Weights of a small transformer language model: RMSNorm before each block.
Each number is 128 + 24 x the weight over the matrix's rms, rounded and kept within 0 to 255. Layers, rows and columns count from 0.

# layer 3 MLP down (transposed), 384x96, rms 0.117, rows 209-308, columns 32-63
[[128 178  93  81 125 137 110 134 101 141 136 139 115 107 115 152 130 121 132 114 126 133 136 144 137 123 128 114 108 103 142 114]
 [153 136  98 136  75 127 125 126 131 127 128 160 138 130 149 114 127 152 131 130 145 132 106 155 138 149 151 133 140 111 132 112]
 [160 128 123 100 127 123 123  95 117 107 135 133  65 123 154 123 119 144 147 136 148 129 115 138  87 119 130 103 122 124 155 177]
 [110 115 129 147 161 135 120  87 120 146 148 116 137 121 121  87 104 139  98 151  82 146 155 128 142  99 121 143 151 116 125  93]
 [122  69  98 175 118 115  86 123 100 110 147 178 182 139 103 147 134 141 120 125 149 104 129 124 132 142 108 105 149 130 160 123]
 [190 128 120  90 140 119  92 126 136 131 154 139 155 128 145 112  82  78  95 144 154 103 161 100 164 113 152 127 131 144 148 149]
 [ 98 110 142 130 154 111 161 113 157 142  77 140 171 119 142  93 146 112 145 117 123 112 160 147 127 121 169 122 150 113 121 100]
 [134 156 117 113  92 134 183 114 127  81  82 132 161 125 150 116 116 126 140 141 135  89  67 127 127 144 157 104 120 111 128 149]
 [168  93 165 117 139 123 113 111 113 127 121 152 138 173  95  84 149 143 114  90 102 129 115 104 182 122 127 106 156 110 153 129]
 [ 88 159 127 137 119 106 135  92 121 158 103 121 109 117 142 150 122 153 133 114 113 164 123 143 138 151 132 122 152 112  96 118]
 [136 121 142 165 124 146 139 119 144 162 104 102 132 119 102 132 130 121 132 101 113 131 128 138 133  95 167 120 140 126 123 131]
 [104 168 140 116 123 115 136 159 154 165 124 118 146 189 116 146 117 114 118 141 174 132 131 119 117 126 126  61  91  94 123 126]
 [114 145 164 148 138  98 102  88 127 110 125 102 116 129 149 104 101 105 118  77 109 116 164 173 108 143 114 135 128 129 122 137]
 [ 79  95 116 135 120 154 101 126 104 157 148 167 140  98 153 128  88 102  73 137 115 101 174 111 149  80 137 139 147 163 143 158]
 [144 119 114 165 143 119 127 151 126 102 126 120 140 116 134 131 164 107 133 117  75 143 157 123 125 136 143 100 124 101 158 135]
 [170 156 123 164 140 147 120 108 128 117  82 155 137 118 137 113  97 150 114  99 127 119 132 103 183 151  79 157  93 127 130 153]
 [156 136 127 110 144 123 112 113 126 123 144 131 130  97 102 125 150 126 119 154 159 195 162 171 140 133 121  92 136 143 155 130]
 [126 124 141 129 141 119 109 169 122 108  97 119 152 137 111 130 119 107 148  94 103 120  81 133 132 140 123 121 114 133 145 110]
 [157 131 120 118 188 148 109 148  90 129  95 109 137 110 146  99  71 142 120 135 118 149 113  98 145 158 104 113 140 141 144  86]
 [134 126 129 139 121 121 100 112 148 134 183 165 148 127 112 106 109 103 134  75 125 146 142 155 190 117 140 134 169  87 128 138]
 [135 104 159 136 135 165 175 124  84  99 115 148 152 141 116 116 118 116 110 167 106 122  94 137 133 112 105 142 136 143 137 144]
 [106 152 104  88  94  60 150  87 120 100  98 149 101 158 122 124 104 148 135 129 106 145 121 131 112 149 132 143 143 176 122 152]
 [122 128 119 103 159 107 128  85 136 135 104  85 136 114 102 121 134 105  91 140 144 141 135 111 123 136 104 128 175 108 101 125]
 [159 137 119 121 154 169  96 102  98 109 112 111 148 138  95 143 116 113 107 124 112 121 150 147 146 149 168  83 121 136 138 157]
 [142 121 145 109 120 161 163 157 136 122 116 134 116 114 174 108 138  95 149 154 126 130 159 124 146 139 104 128 129 104 128 157]
 [ 75 148 141 172 127 118 143 139 162 112 124 118 114 151  91 133 126  97 159 121 115 161 113 117 158 168 147 123  92 133 127 155]
 [107  84 116 162 169 107 150 166 110 138 126 126 107 138  92 124 106 140 120 142 123  97 111 146 128 139 119 139 102  82 134 119]
 [117 126 119 138 125 119  83 104  78 110 114 110 171 120  97 105 148 152 102 123 147 156 116 115 106 135  78 149 147 107 123 117]
 [173 106 119 146  89 137 138 110 110  97 130  68 134  81 120 127 100 149 153 144 169 139 132 139 149  91 121  94 121  99 146 128]
 [151 109 115 138 101 131  91 124 121 158 178 113 157 123 126  95 183 127 165 102 154 113 134 131 126  71 160  70 127 133 120  70]
 [ 90 150 107 158 179 156 104  90 131 158 105 115 120  86 128 112 173 170 130 114  82 127 191 141 105 138 136  83 125 128 152 116]
 [155  76 160 128 124 147 132 143 120 107 161 113 138 142 142 131 118 126 143 136 135 146 117 110 117 117 111 127 145 106 132 147]
 [142 133 106 106 111 156 107 160 118 153 175 190 100 139  74 102 130 133 123  70 106 132 120 102 114 115 149 161  83 136 166 155]
 [147 114 134 117  87 160 100  75 145 124 168 153 143 111 129 150 143 162 147 168  94 119 132 108 162  83 134 123 155 154 129 168]
 [170 147 147 112 118 131 119 144 127 155  87 103 129 120 111 148  84 117 110 144 176 153 138 126 134 113  42 123 130 116 158 140]
 [108 115 112  67 109 161 122 156 143 102 117 116 106 117 122 116 135 160 158 102 116 188 130 121 134  98 143 169 130 119  87 157]
 [133  73 149 142 131 167 142  96 133 137 131 155 130 157 151 154  97 117 154 121 110 108 110  97 142 140 140 116 149 167 113 116]
 [ 91 139 102  85  86 119 193 118 129 150 152 158 134 113  88  92 165 153 121 106 117 119 121 146 170 116 140 130 160  72 149 107]
 [ 79 134 143 169 170 135 156 131 125 106 161 188 155 150 132  81 145 100 130 134 102 131 118 153 138 116 129  90  75 126 128 145]
 [151 118 124 170 144 122 100 191 118 140 167 137 119 144  76 147 121 101 119 116 135 125 176 161 125 112 130 128 139 151 140 114]
 [153 145 172 155 144  75 102  77 102 158 137 131 113 141 103  91 138 158 123 136 110 122 122 126 107 140 156 147 140 127 139 142]
 [103 106 117 155 126 131 150 137 128 128 111 149 118 122 125 159 110 131 131 132 166 142  91 104 165 137 184 118  98 147 123  85]
 [136 130 156 150 140  99 121  99 152 120  73 132 121 132 114 111 122 154 133 143 139 179  78 103 141 115 128 158 167 130 147  82]
 [104 101 154  92 166 175 146 104 138 144  75 150  67  83 105 112 140 130 130 119 102 146 101 143 120 120 133 132 116 103  88  99]
 [109 136 122 113 130 113 128 102 113 134 122 140 132 140 135 108 110 105 139  80 120 144 137 125 144 172 104 124 168 142 166 112]
 [172 147 127 141 120 136  93 128 101 149 105 139 169 169 119 130 141 128 131 122 132 146 103 177 115 119 124 161 106 128  95 115]
 [126  84 152 158 123 129 167 181 150 126 143 146 156 113 139 103 122  90 129 137 130 123 114 161 142 147 143  99 134 111 130  96]
 [134  95 122 144 167 101 175 117 154 157 167 165 137 121 127 116 139 140 152 130 139 155 121 178 101 118 131 177 131 118 113 116]
 [166 131 146  95 113 104 131  85 143 126 133 156 104 121 108 100 141 144 100 130 139 153 120  91 108  93 100 155 166 121 108 132]
 [124 149  76  96 114 150 132 121 127 151 123 131 125 139 136  99 110 124 112 120  97  87 126 113 144  99 143 157 119 143 157 137]
 [143 152 161 105  99 143 149 149 128  96 107 136 170 160 150 136 102 145 134 114 132 113 141 139 115 100 130 186 123 138 101  68]
 [153 115 102 127 138 147 133  88 145 105 147 154  91 155 131 109 125 107 148 156 142 149 101 135 116 126 101 116 121 109 119 112]
 [ 91 122 119 143 129 113 121 159 176 115  90 144 145 140 127 129 110 121 181 112 130  84 130 141 157 128 136 140 148 142 114 144]
 [152 136 129 158 131 132 157  94 123 129  97 122 138 106 120 133 156 119  81 140  91 115 125 131 148 101 134 137 126 112 125 125]
 [145 131 109 137 102 120 115  98 116 145 119 155 138 143 153 158 169 136  88 116 125 135 139 116 168 161 133 160 123 113 178 118]
 [ 85 145 138 155 122 101 149 105 137 113 149  93 133 109 118 117 131 126 116 113 129 139 149  91 157  95 178 147  82 110  82 143]
 [112 129 157 106 145 145 136 151 141 169 157 134 126 131 164 139 145  98 124 108 108 112 157 179 127 121 143 107 170  86 130 126]
 [112 129 139 134 151 168 121 132 149  86 159  97 120 119 166 144 144 145 128 125 128 132 114 129 125  97 134 126 129 152 109 147]
 [132 133  97 134 134 147 111 115 123  92 164 112 140 101 105  87 126  89  85 121 105 107 145 136 162  96 148 104 124 111 117 132]
 [152 148 105 155 190 139 155 173 140 121 160 125 115 177 107 102 123 125 120 119 154 100 201 169 131 160 121 161 114 168 109  40]
 [151 149 144  92 126 149 147 163  98 132  99 123 125 108 108 125 142 135 153  97 120 100 134 157 161 136 101 111 109 127 151 128]
 [125 157  99 121 150 138  83 200 156 159 166 121  73 158 133 149 111 128 152 130 164 153 155 132 145 153 126 113 131 148 121 151]
 [125 131 105  90 145  89 117 107 146 165 177 114 128 137 118 110 116  99 109 134  87 116 134 159 125 114 167 132 122 141 126 125]
 [ 82 138 117 143 128 168 154 177 129 129 127 135 128 167 131 150  84 134 121 119 139  97 130 144 103 172 142 144 118 149 112 155]
 [136 130 104 132 137 130  89 133 128 138 103 120  90 140  81 119 158  81 107 126 128 156 160 107 146 147 153 129 141 120 143 150]
 [112 111 156 125 146 104  93  93 171 107 162 117 165 144 116 141 158 108 146 145 157 141 138 131 137 101  88 184 160 124 159 125]
 [106 105 136 110 144 117 145 123  84 103 161 118 188 109 142 153 144 132 110 167 116 155 106  75 126 111 112 108 114 113 115  85]
 [169 152 133 153 154 170 100 111 122 160 152  96 157 156 134 155 148 114 135  66 142  91 142 136 128 160 151 154 133 128  92 111]
 [132 111 153 134 108 108 126  69 129 117  88 105  88 168 113 140 131 151 149 123 140 105  92 141 149 105 116 119 101 121 105 120]
 [107  89 114 105 123 123 126 121 143 122 109 137 116  94 160 164  93 169 108 111 140 122 143 107 132 156 135 155 116 122 120 115]
 [154 136 146 176 136 133 108 187 112  95 112 148 169 126 140 168 159 110 103 137 160 148 104  78 171 130 129 136 196  80 137 162]
 [118 158 126 136 181 133  92 117 142  96 143 113 148 135 129 125 158 118 185  90 167 130 107  94 106 114 119 157 111 164 148 118]
 [128 154 109 130 120 140 151 130  98 123 125 137 110 139 129 124 126 150 121 174 141 133 133  94 142 125 126 170 117  70 137 113]
 [109 115 115 108 112 117 163 158 133 157 118 114 128 152 135 140 101 135 135 159 134  86 165 168 138 149 116 129 132 156 116 122]
 [135 122 108 142 128 125  86 121 116 100 119 121 150 107 157 111 122 126 113  74 150 143  83 108 142  95  75 107 110 142 129  91]
 [185 123 153 139  38 140  89 149  64 116  91 167 138 116  78 148 127 127 124 141 110 145 125  73 155 157 123 113 109 123 119 173]
 [104 100 109 111 159 130 124 136 136 143 148 122  97 168  92 128 152 153 150 117 146 129 107 115 135 115 108 157 127 158 148 127]
 [157  97 150 109 134 105 127  97 139 120 145 112  84 117 128 143 135 116 146 127 125 184 147 114 142 111  94 106 133 118 123 106]
 [143 148  94 126 135 110 115 124 170 116 145 151 113 180 132 105 109 145 111 139 149 174 169 123 139 118 177 153 138 179 155 134]
 [164  97 131 130 185 109 136 103 143 114 136 134 149 131 148  85 120 145 129 121 142 111 154 152 146 132 124 112 128 111 145 112]
 [108 132 126 143 132 123 106 172 132 144 124  58 113 119  81  86 128 139 132 140 104 110 124  97 122 154 127 124  87 149 148 135]
 [144 135 127 111 138 134 134  91 154 128  98 142 113 134 144 168 130 170 122  97 151 139  71 136 120 110 121 144 135 143 115 146]
 [139 108 109  91 134 138 140 123 124 132 144 133 102 123  75 144 152 169 136 132 125 184 171 123 108 116 131 132 147 102  96 159]
 [142 129 125 103 148 121 112 155 136 125 158 133  98 120 123  93 140 127 159 121 139 139 145 123 111 137 152 121 113 113 158 130]
 [131 116 156  99  92  86 128  93 119 161 165 111 133 147 140 149 144 148 134  99 171 169 129 145 103 125 110 132 130 154 132 113]
 [118 110 123  79 160 157 156 157 145 115  96 116 111 185 129 112 155 100 134 145 121 107 132  93 153 159 142 135 101  74 134 133]
 [ 98 191 178 133  77 110 152 149 124 138  92  88 136 154 186 160 145 158 155  89 157 155 119  92 147 164 148 115  66 164 130 138]
 [160 143 123 115 170 129  97 108 106 106 155 130 129 130 151 125  97 123 122  90 137 117 144 112 120 127 143 108 142  88 128  74]
 [151 117 121 101 135 136 138 121 127 101 181 150 127  86 127  99 122 121 124 145 137 161 124 158 130 134 112 104 152 111 131 125]
 [162 113 141 122  97 154 137 106 145 133 127 106 129 165 160 132 140 142 152 114  95  91 164 118 121 162 154 141 135 128 154 136]
 [126  89 161 163  94 133 150 117 162 115 160 118  71 155 145 111 137 132 153  99 148 135  99 140 117 123 178 120  93 131 136 104]
 [138 161  96 159 137 115  69 178 101 136  95 107  85 120  84 129 149 142 128 116 118  71 122 119  96 153  95 104  82 157 159 139]
 [143 169 113 114 123 155 111 108 168 162 148  93 118 138 132 151 155 114 161 113 102 133 125 184 105 187 134 158 146  97 129 123]
 [130 107 139 161 103 159 164 143 109 131 180 144 120 116 126 128 111 147 140 131  98 138 135 114  85  98 155 117 133 142 136 167]
 [ 75 127 115 145 136  97 113 134 119 147 106 152 142 132 125 107 122 167 151 111 107 137 105 147  97 113  94 110 119 116 136 116]
 [145 109 114 106 147 133 121 134 110 140 140 118 170 154 126 119 136 108 128  88 130 105 126  97 135 111  76 122  95  71 133 152]
 [113 148 138 144 134 126 130 132 107 103 149 123 113  92 123 134 125 115 120 151 121 151 101 126 146 122  95 168 116 124 141 123]
 [134 109 130  98 124 161 125 131 117 144 149 147 104 118 117  96 148 101 159 100 135 125 110 140 138 127 119 118  88  81 155 169]
 [128 130 153 108 128  99 124 113 153 122 105 143 100 148 102 101 152 180 137 113 111 152 155 126 156 150 157 123  94 105 132 124]
 [100 124 108 139 100 137 150 124  93 148 123 109 100 133 154 134 136  90 126 147  77 102 143 100 129 109 108 142 138 119 118 128]]
# layer 3 MLP up, 384x96, rms 0.143, rows 210-309, columns 32-63
[[ 79  78 148 111 185 143 135 126 136 140 132 146 158 107  76 173 141  83 123 142 126 137 154  47 126 101  63 107 104 135  99 149]
 [ 91 174 117 127 161  87 154 124 147 133 172 143 109 155 132 131 102 118 146 145 167 148 110 122  92 153 133  81 111 206 103 160]
 [125 119 148 152 147 122 141 127 167 141 150 153 116 136 107 138 118 126 147 151 125 118 160 127 144 130  92 118 135 114 144  82]
 [107 132 104 123 115  84 129 144 154 129 118  98 122 147 143 118 105 138 104 132 184  81 140 131  85  99 102 131 123 118  92 101]
 [126 134 111 109  75 123 139 101 133  95 107 150 100 193  84 101 191 189 159  74 113 131 104 155  74 160 129 124 120 119 152  99]
 [135 136  98  96 110 164  92 173 127 129 150 141 105 129  84 165  96 150  85 153 175 112  81 125 139 142 108 129  76 129 136 161]
 [ 82  81 138 155 140 139  75 138 120 203 176 149 137 161 103 176 183 115 129 107 121 163 153 135 113 121 101 180 117 102 112  83]
 [122 143 132 119 132 116 113 115 144 166 104 148 164 126 149 138  92 100 107 132 120 135 133 120 147 112 127 110  99 135 104 133]
 [121 115 149 116 137 129 142 194 168  75 158 160 140 115 122  81 131 118 125 140 156  83 152 106 112 114 144 134 118 119 158 154]
 [123 114 118  85 166 143 134 154 119  92 145 155  98 150 147 153 111 103 140 140 161 116  83  88 145 144 140 135  88  97 156  89]
 [128  84 139 141  87 133  99 153 153 136 125 155 112 135 142 135  99 134 101 142 144  92 132 115 138 135 131 107  88 146 142  96]
 [144 135 112  99 129 158 189 167 148 154 166 134 161 121  99 152 135 154 157 154 138 105  97  97 140 124 137 129 114  98 114 112]
 [154 128 129 132 134 111 145 164 131 131 123 157 107 136 136 107 135 131 132 127 113 130 133  98 104 145  73 118 136 155 139 106]
 [168 136 145 140 131 106 109 133 102 118  81 143 115 124 135 135 109 138  95 130 136 159 110 143 144 125 143 150 128  98 116 146]
 [126 136 143 136 148 121 150 121 103 139 138 144 133 111 168 104  95 103 115 133 139 112  97 126 135 140 145 153 104 133 120 113]
 [106 105 123 132 120 126 166 170 177 148 217 141 153 143 154 157 119 106 152 124 166  79  83 110  85 129 123 149 121 123 132 145]
 [103 160 110 144 112 115 126 118 120 129 158 174 127 133 170 143  78 136 110 127 148 103 120 111  88 138 120 128 186 133 136 132]
 [113 108 115 112 201 121 127 164 147 178 117 123 108 152 133 136 136 119  88 108 134 140 110 108 141 154 130 111 176 139 108 124]
 [138  70 108 113  95 150 124 118  95 126  71 105 136 108 139 115 158 139 147 139 110 103  93 155  60 185  99 124 108 147 137 135]
 [ 95 156 103 142 108 185  71 117 156 123 134 124 116 106 141 151 135 155 128 155 118 126 136 171 116 126 117 122  82 131  90 146]
 [134  82 170 132 165 195 116 212 185 135 121 133 178  89 140 127 114 117 108 121 178  90 146 123 154 130  86 118  53 102 112  81]
 [153  93  93 134 105 153 114 162 136 173 112 130 139 119 145 129 137 156 163  77 138 120  58 112 126 119 152 145  88 143 150 125]
 [107  94 122 109  82  59 177 171 165 132 150 102 165 111 140 111 145  95 177 149 109 100 125 154 117 156 127 130 138 107 114 126]
 [148 112 125 109 127 110 145 122 125 147 110 104 152  93 112 127  99 171 117 122 125 130  93 115 120 122 119 125 134 117 110 100]
 [124 114 125 141 198 140  87 137 111 109 105 138 162 147 131 162 101 100 129 123 175 118 127 155 156 164 117 112 120 107 124  83]
 [153 135 113 115 116 144 135 119 118 154 114 142 118 135 120 163 119 124 130 159 149 125 175 155 112 118 133 109 153 136 113 123]
 [101 108 117 140 133 174 144 155 156 163 136 151 123 146 130 149 115 125 101 102 180 118 142 148  79 145 125 139 112 133 133 130]
 [ 95 154 101 116 159 113 113 132 138 111 147 189 133 169 102 129 130 119 133 125  99 122 151 108 113 141 134 136 119 159 109 122]
 [145 130 138 159 121 168 143 123 164 109 104 126 100 125  96  96  89 131 152 105 123 147 181 134 134 145 126  92 134  79 112 107]
 [159  94 161  80  97  86 162 168 136  98 135 140 139 177 138 140  59 119 108 140 170  96  59 121 145 115 143 145 157 150 105 118]
 [105 176  74 119 113 105 120  93 140 161 115 110  67 138 126 126  85 124 155 149 145 104 102 145 149 149 141 148 101 173 115 148]
 [ 79 146 115 101 142 126 162 133 104 139 129 131 121 117  74 127  94 128  94 115 155 105 123 148 123 137 136 163 124 135 100 143]
 [135 145  94 142 131  97 162 111  94 144 135 128 106 117 126 133 154 115 133  95 104 126 126 128  99 154 126 155 138 109 133 155]
 [140 130 137 187 114 130 149 136 153 134 117 138  99 107 157 179 119 114 142 167 136 142 142 136 111 159  67  84 130  98 123 137]
 [106 158 165 172 126 110 101 148 131 175 125 144 150 128 169 142 150 115 124 135 155  92 119 132 131 160 125 122 110 167 150  84]
 [115 109 111 146 119  98 147 168 128  96 120 149 155 191 139 126 132  99 126 170 109 113 122 127 126 158 123 123 112 130 106 121]
 [117 160 120 142 162 149 121 135 137 100  74 127 129 149 126 114 102 120 107 103 116  95 125 115 122 138 109  90 124  96 149 118]
 [109 100 139 131 165 117 171 172 131 149 129 128 123 126 113 107 112  85 137 117 108 101 153 144 103 126 105 115 128 128 126 124]
 [122 144 141 167 146  79 158 145 143 105 128 122 127 135  66 128 127 135 145  79 140 112 139 131 137 116 141 121 102 162 109 153]
 [107 141 120  96 157 151 105 132 150 134  96 110 148 175 131 148 119 127 132 162 207 101 144 124 149 104  98 104 145  97 112 120]
 [117 123 150 161 171 142  90 163 101 122 162 103 156 128 107 122 133 146 122  87 120 137 159 137 118 109 106 163 146 164 116 184]
 [ 96 162 177  93 118 163 144 110 107 142 171 129  70 123 115 153 115 139 100 104 134  72 170 143  96  78 110 121  88 137 116 129]
 [135 169  99 128 109 139 103 131 130 114 124  96 113 117 125 159 146 168 121 125 119 123 132 151 131 150 140 135 164 131 136 142]
 [153 159 137 137 140  91 129 169 184  87 136 125 138 157 152 157 126 150 159 169 141 143 132 145 157 110 136  95 121 103  85 119]
 [114 143 114  95 104 125 152 104 121  89 127 133  89  92 118 111 112 145 146 139 129 119 145 116 109 152 154 103 111 140 125 138]
 [142 148 133  87 109 153 145 117  84 156 121 133  98 149 153 143 122 129 139 130 133 138  84  73 104 168 109 100 115 166 132 153]
 [124 172 144  94  90 139 134 134 124 116 100  78 135 118 138 115  90 117 156 104 114  72 154  99 136 102 148  87 104  88 177 157]
 [145 112 127 166 141 117 159 177 129 131 115 133 131 131 153 130  94  96 153 114 136 129 121 160 168 153 162 114 133  97 108 130]
 [152 148 142 144 106  92 113 114 146 144  99 125 128 133  90 143 135 166 171 135 115 161 109 124 107 133 148 115 150 123 113 121]
 [134 121 139  92 135 118 162 138  95 131 112 126 115 160 128 135 113 142 123 142  97 139 106  99 127 132 121 157 161 138 120 146]
 [105 125 139 124 116 130 126 119 166  95 117 184 140 168  99 192 120 104  75 115 221 134 112  90  77  90 131 113  73 154 117 114]
 [148 123 117  99  94 182 171 125 124 124 112 139 132  96 143 135 141 127  97 118 131 131 122 143 116 188 138  98 114 123 123 126]
 [ 82 146 107 113 154 116 132 124 163 100 160 193 123 149 108 188  98  83 145 183 131 138 102  94 106 130 111 133 142 134  69 132]
 [110 136 138 107 154 100 116 170 121 130 132 116 130 136 122 129 144  93 125 138 116 143 138 130 138 128 126 131 119 112 148 113]
 [142 142 118 127 130 104 131 153 123 162 105 128 113 141 115 120 162 153 166 115 145 106 100 146  95 139 118 108 124 127 147  72]
 [118 150  68 128 126  69  90  98 125 121 117  78 162 105  87  78 136 152 122 127 128  96 132 128 139 112  77 114 135 185  86 112]
 [138  97  97 130 138  76 132 150 120 143 149  99 150 127  93 112 124 140 141 154 114 154 145 140 140 127 136 152 158  92 140 109]
 [105 140 104 118 134 125  97 155 143 137 133 165  94 152  82 160  93 117 154 156 122 134 122 110 127 117 112 111 173 155 107 134]
 [156 139 142 160 142 118 140 132 171  96 153 119 108 115 113 197 120 127 108 154 122 129 141 130 143 158 110 127  70 171 133 118]
 [139 133 154 130 135  90  97 139 115 126 130 105 182 120 143 116 109 120  87 140 139 105 175 140 131  98 156 147 115 113 145 144]
 [131 149 141 135 164 131 141 123 126 142 127 129 132 107 124 127 132 110 166 136 117 110 136 163 121 119 135  85 137 122 125 142]
 [162 153 121 121 155 153 167 153 118  81  90 122 111 125 149 122 130 159 165 113 144 171 140 130 124 143  87 114 161 125 106 141]
 [137 135 147 104 125 106 141 179 126 127 132  94  85 133  71 117 164 118 155 135 137 125 130 167 106 148 132  95 125 138 143 133]
 [118 127 151 144 147 159 137 103 124 152 160 135 181 157 172 124 111 134 160 125 109  86 114 144 106 112 126 103 123 144 113 100]
 [121 126  92 110 101 147 145  94 129 146 118 120 100 157 124  93 121 104 156 133 143 129 108 131 133 152  94 137 102 144 183 128]
 [137 156 145 125  97 141 135 152 108 138 134  91 120  99 120 140 129 123 131 178 107 166 131 161 126 143 135 158 171 110 148 136]
 [ 92 111 151 126 116 114 164 101 113 151 125 132 116 124 166 140 140 156 130 153  95 123 138 100 150  99 119 140 127 116 145 171]
 [150 106  96 131 122 148 109 151 115 158 113 117 105 146 144 113 104 157 112 137  77 127 137 145 130 115 148 100 162 132 107 125]
 [117 172 146 153 122 121 128 127 117 152 163 113 127 181  93 110 129 121 150 142 144 131  76 172 141 106 128 122 121 141 153 106]
 [128 130 134  82 121 156 128 109 120 139  90  85 117 157 116 136 138 116 137 123 107  96 138 183 106 116 134 117 123 144 149 136]
 [141  81 119 115  82 129 121 120 136 190 119 169 110 134 129 189 113 157  93  96 122 156 139 125 143 119 137  92 152 118 113 134]
 [145 146 129 108 122 136 114 126 121 138  78 132 146 128 117 124 122 104  98 137 115 104 116 151  95 129 134  84 150 123 145 101]
 [113 133 103 124 138  98  87 126  97 119 122 171 139 119 129 145 130 132 117 101 131  92 130 140 151 108  92 121 110 147  70 113]
 [112 129  83 127 123  99 116 152 133 128 104 146 121 139 112 185  96  97 133 130 117 103 149 137 138 104 123 139 126 148 163 128]
 [100 122 100 137  96 102 152 103 119 165 131 157 116 119  85 115  95 110 164 118 111  76 108 105 123 135 142 134  77 143  76 116]
 [105 142 103 124 105 128 110 139 122 114 111 105 148  63 139 138 146 156 138 142 126 157 128 127 121 146 118 115 152 133 130 134]
 [107 166 129 175 165 140 129 135 128 104 125 169 168 149 138  95 125 121 122 155 176 101 143 106 124  99 169 166 172 152 163 150]
 [102 111  95 122 128 135 124 136 123 168 108 104 198 106 117 168 102 110 134 119 122 113 117 136 122 111 113  82 143  66 122  98]
 [110 146 117 117 105 159 156 151 146 135 146 117 128  97 102 152 128 123 123 116 141 130 130 111  86 130 156 184 142 168 142 148]
 [147 129  88 133 131 138 140 113 118  96 114 110 153 114 142 117 132 124 132 105 122 152 147 140 130 140 113 119 129 137 133 137]
 [132 122 173 147 129 121 106 176 116 111 138  98 112 135 126  81 143  72 142 135 115 128 184 124 154 122 106 159 125 110 128  95]
 [154 129 159 188 138 154 104 142 122 151 115 139 122 120 150 118 129 107 109 116 133 114 144 123 158 144  81 100 109 129 167  77]
 [153 139 155 141 133 114 118 163 104 114 141 123 151 135 133 135 112 119 141 104 164 107 128  94 121  98 106 189 176 121 107 111]
 [140 142 106 177 185 157 153 168 132  93  94 119 138 115 106 120 106 132 132 154 107  68 119 153 136 100 129 140 147 119 129 167]
 [141 158 131 114  84 163  90  94 124 155 180 117 150  92 125 123 106 175  97  99 125 133 121 170 138 106 142 128 167 151 138  90]
 [120  91 127  73 112 120 125 119 127 128 124 113  73 148 151 125  87 104  91 132 122 142 161 101 115 107 139 141 147 143 146 114]
 [107 106 125 152 117 115 147 136 132 133 128 105 142 121  99 132 177 192  69 135 131 134 141 201 132 119 100 145 146 141 165 155]
 [105 152 137 121 118 132 166 126 140 133 174 105 105 155 118 177 110 132 105 131 172 183 105 111 106 149 114 146 121 162 119 147]
 [109 155 107 143 159 122 133 104 143 151 131 145 171 157 158 120 122 135  99 161 155 114  99 131 153 113 146  99 130 130 102 114]
 [138 147 114 152  98 100 154 135 108  68  77 133 127 136 113 130  77 109  98 147 129 143 150 114 158 121 117 120 158 158 128 123]
 [ 85 146 137 119 164 120 184 128 119 117 155 122  89 134 158 126 128 108 121 147  88 104 176 115 132 185 159  94 110 111 153 113]
 [ 72 144 135 150 141 141 162 138 154 127 125 158 156 149 141 107 127 146  95 154 177 153 119  95 153  93 140  85 127 172 135 142]
 [132 145 124  94 161 144 101 140 164 118 143 142 147 108 132 152 143 145 127 145 171 103  88 134 179 160 115 153 132 106 124  72]
 [119 118 101 172 120 123 152 155 137 131 138 140 151 135  82 149 154 113 126 109 107 113 116 125 117 156 104 108 132 162 119  95]
 [105 123 132 138 167 124 104 128 121 148 137 104 130 121 174 114 122  88  87 115 129 131 178 130 126 147 113 142 134 168 171 108]
 [138 131 145 103 128  99 152 138 143 135 122 132 143 145 136 111 125 146 127 111 156 116 124  95 139 128 149 103 157 133 131 126]
 [139 110 147 111 140 125  86 106 126 169 138 130 138 132 142  95 109 112 103 129 119 125 122 145 120 159 102 140 137 136 149 118]
 [115 128 103 143 144 159 145 133 119 133 177 136 162 128 169 129 125 121  93 143 164 123  79 132 124 141 128 144 136 201  83 120]
 [114 133 119 116 162  92 132 137 138  89 140 128  87  96 107 141 118 130 135 112 125 120 148 142  98 145 157 126 137 134 135 107]
 [117 161 153 137 152 145 100 152 123 122 112 133 125 109  96 137 148 172  85  89 129 103 101 135 110 104  98 211 137 116 164 101]]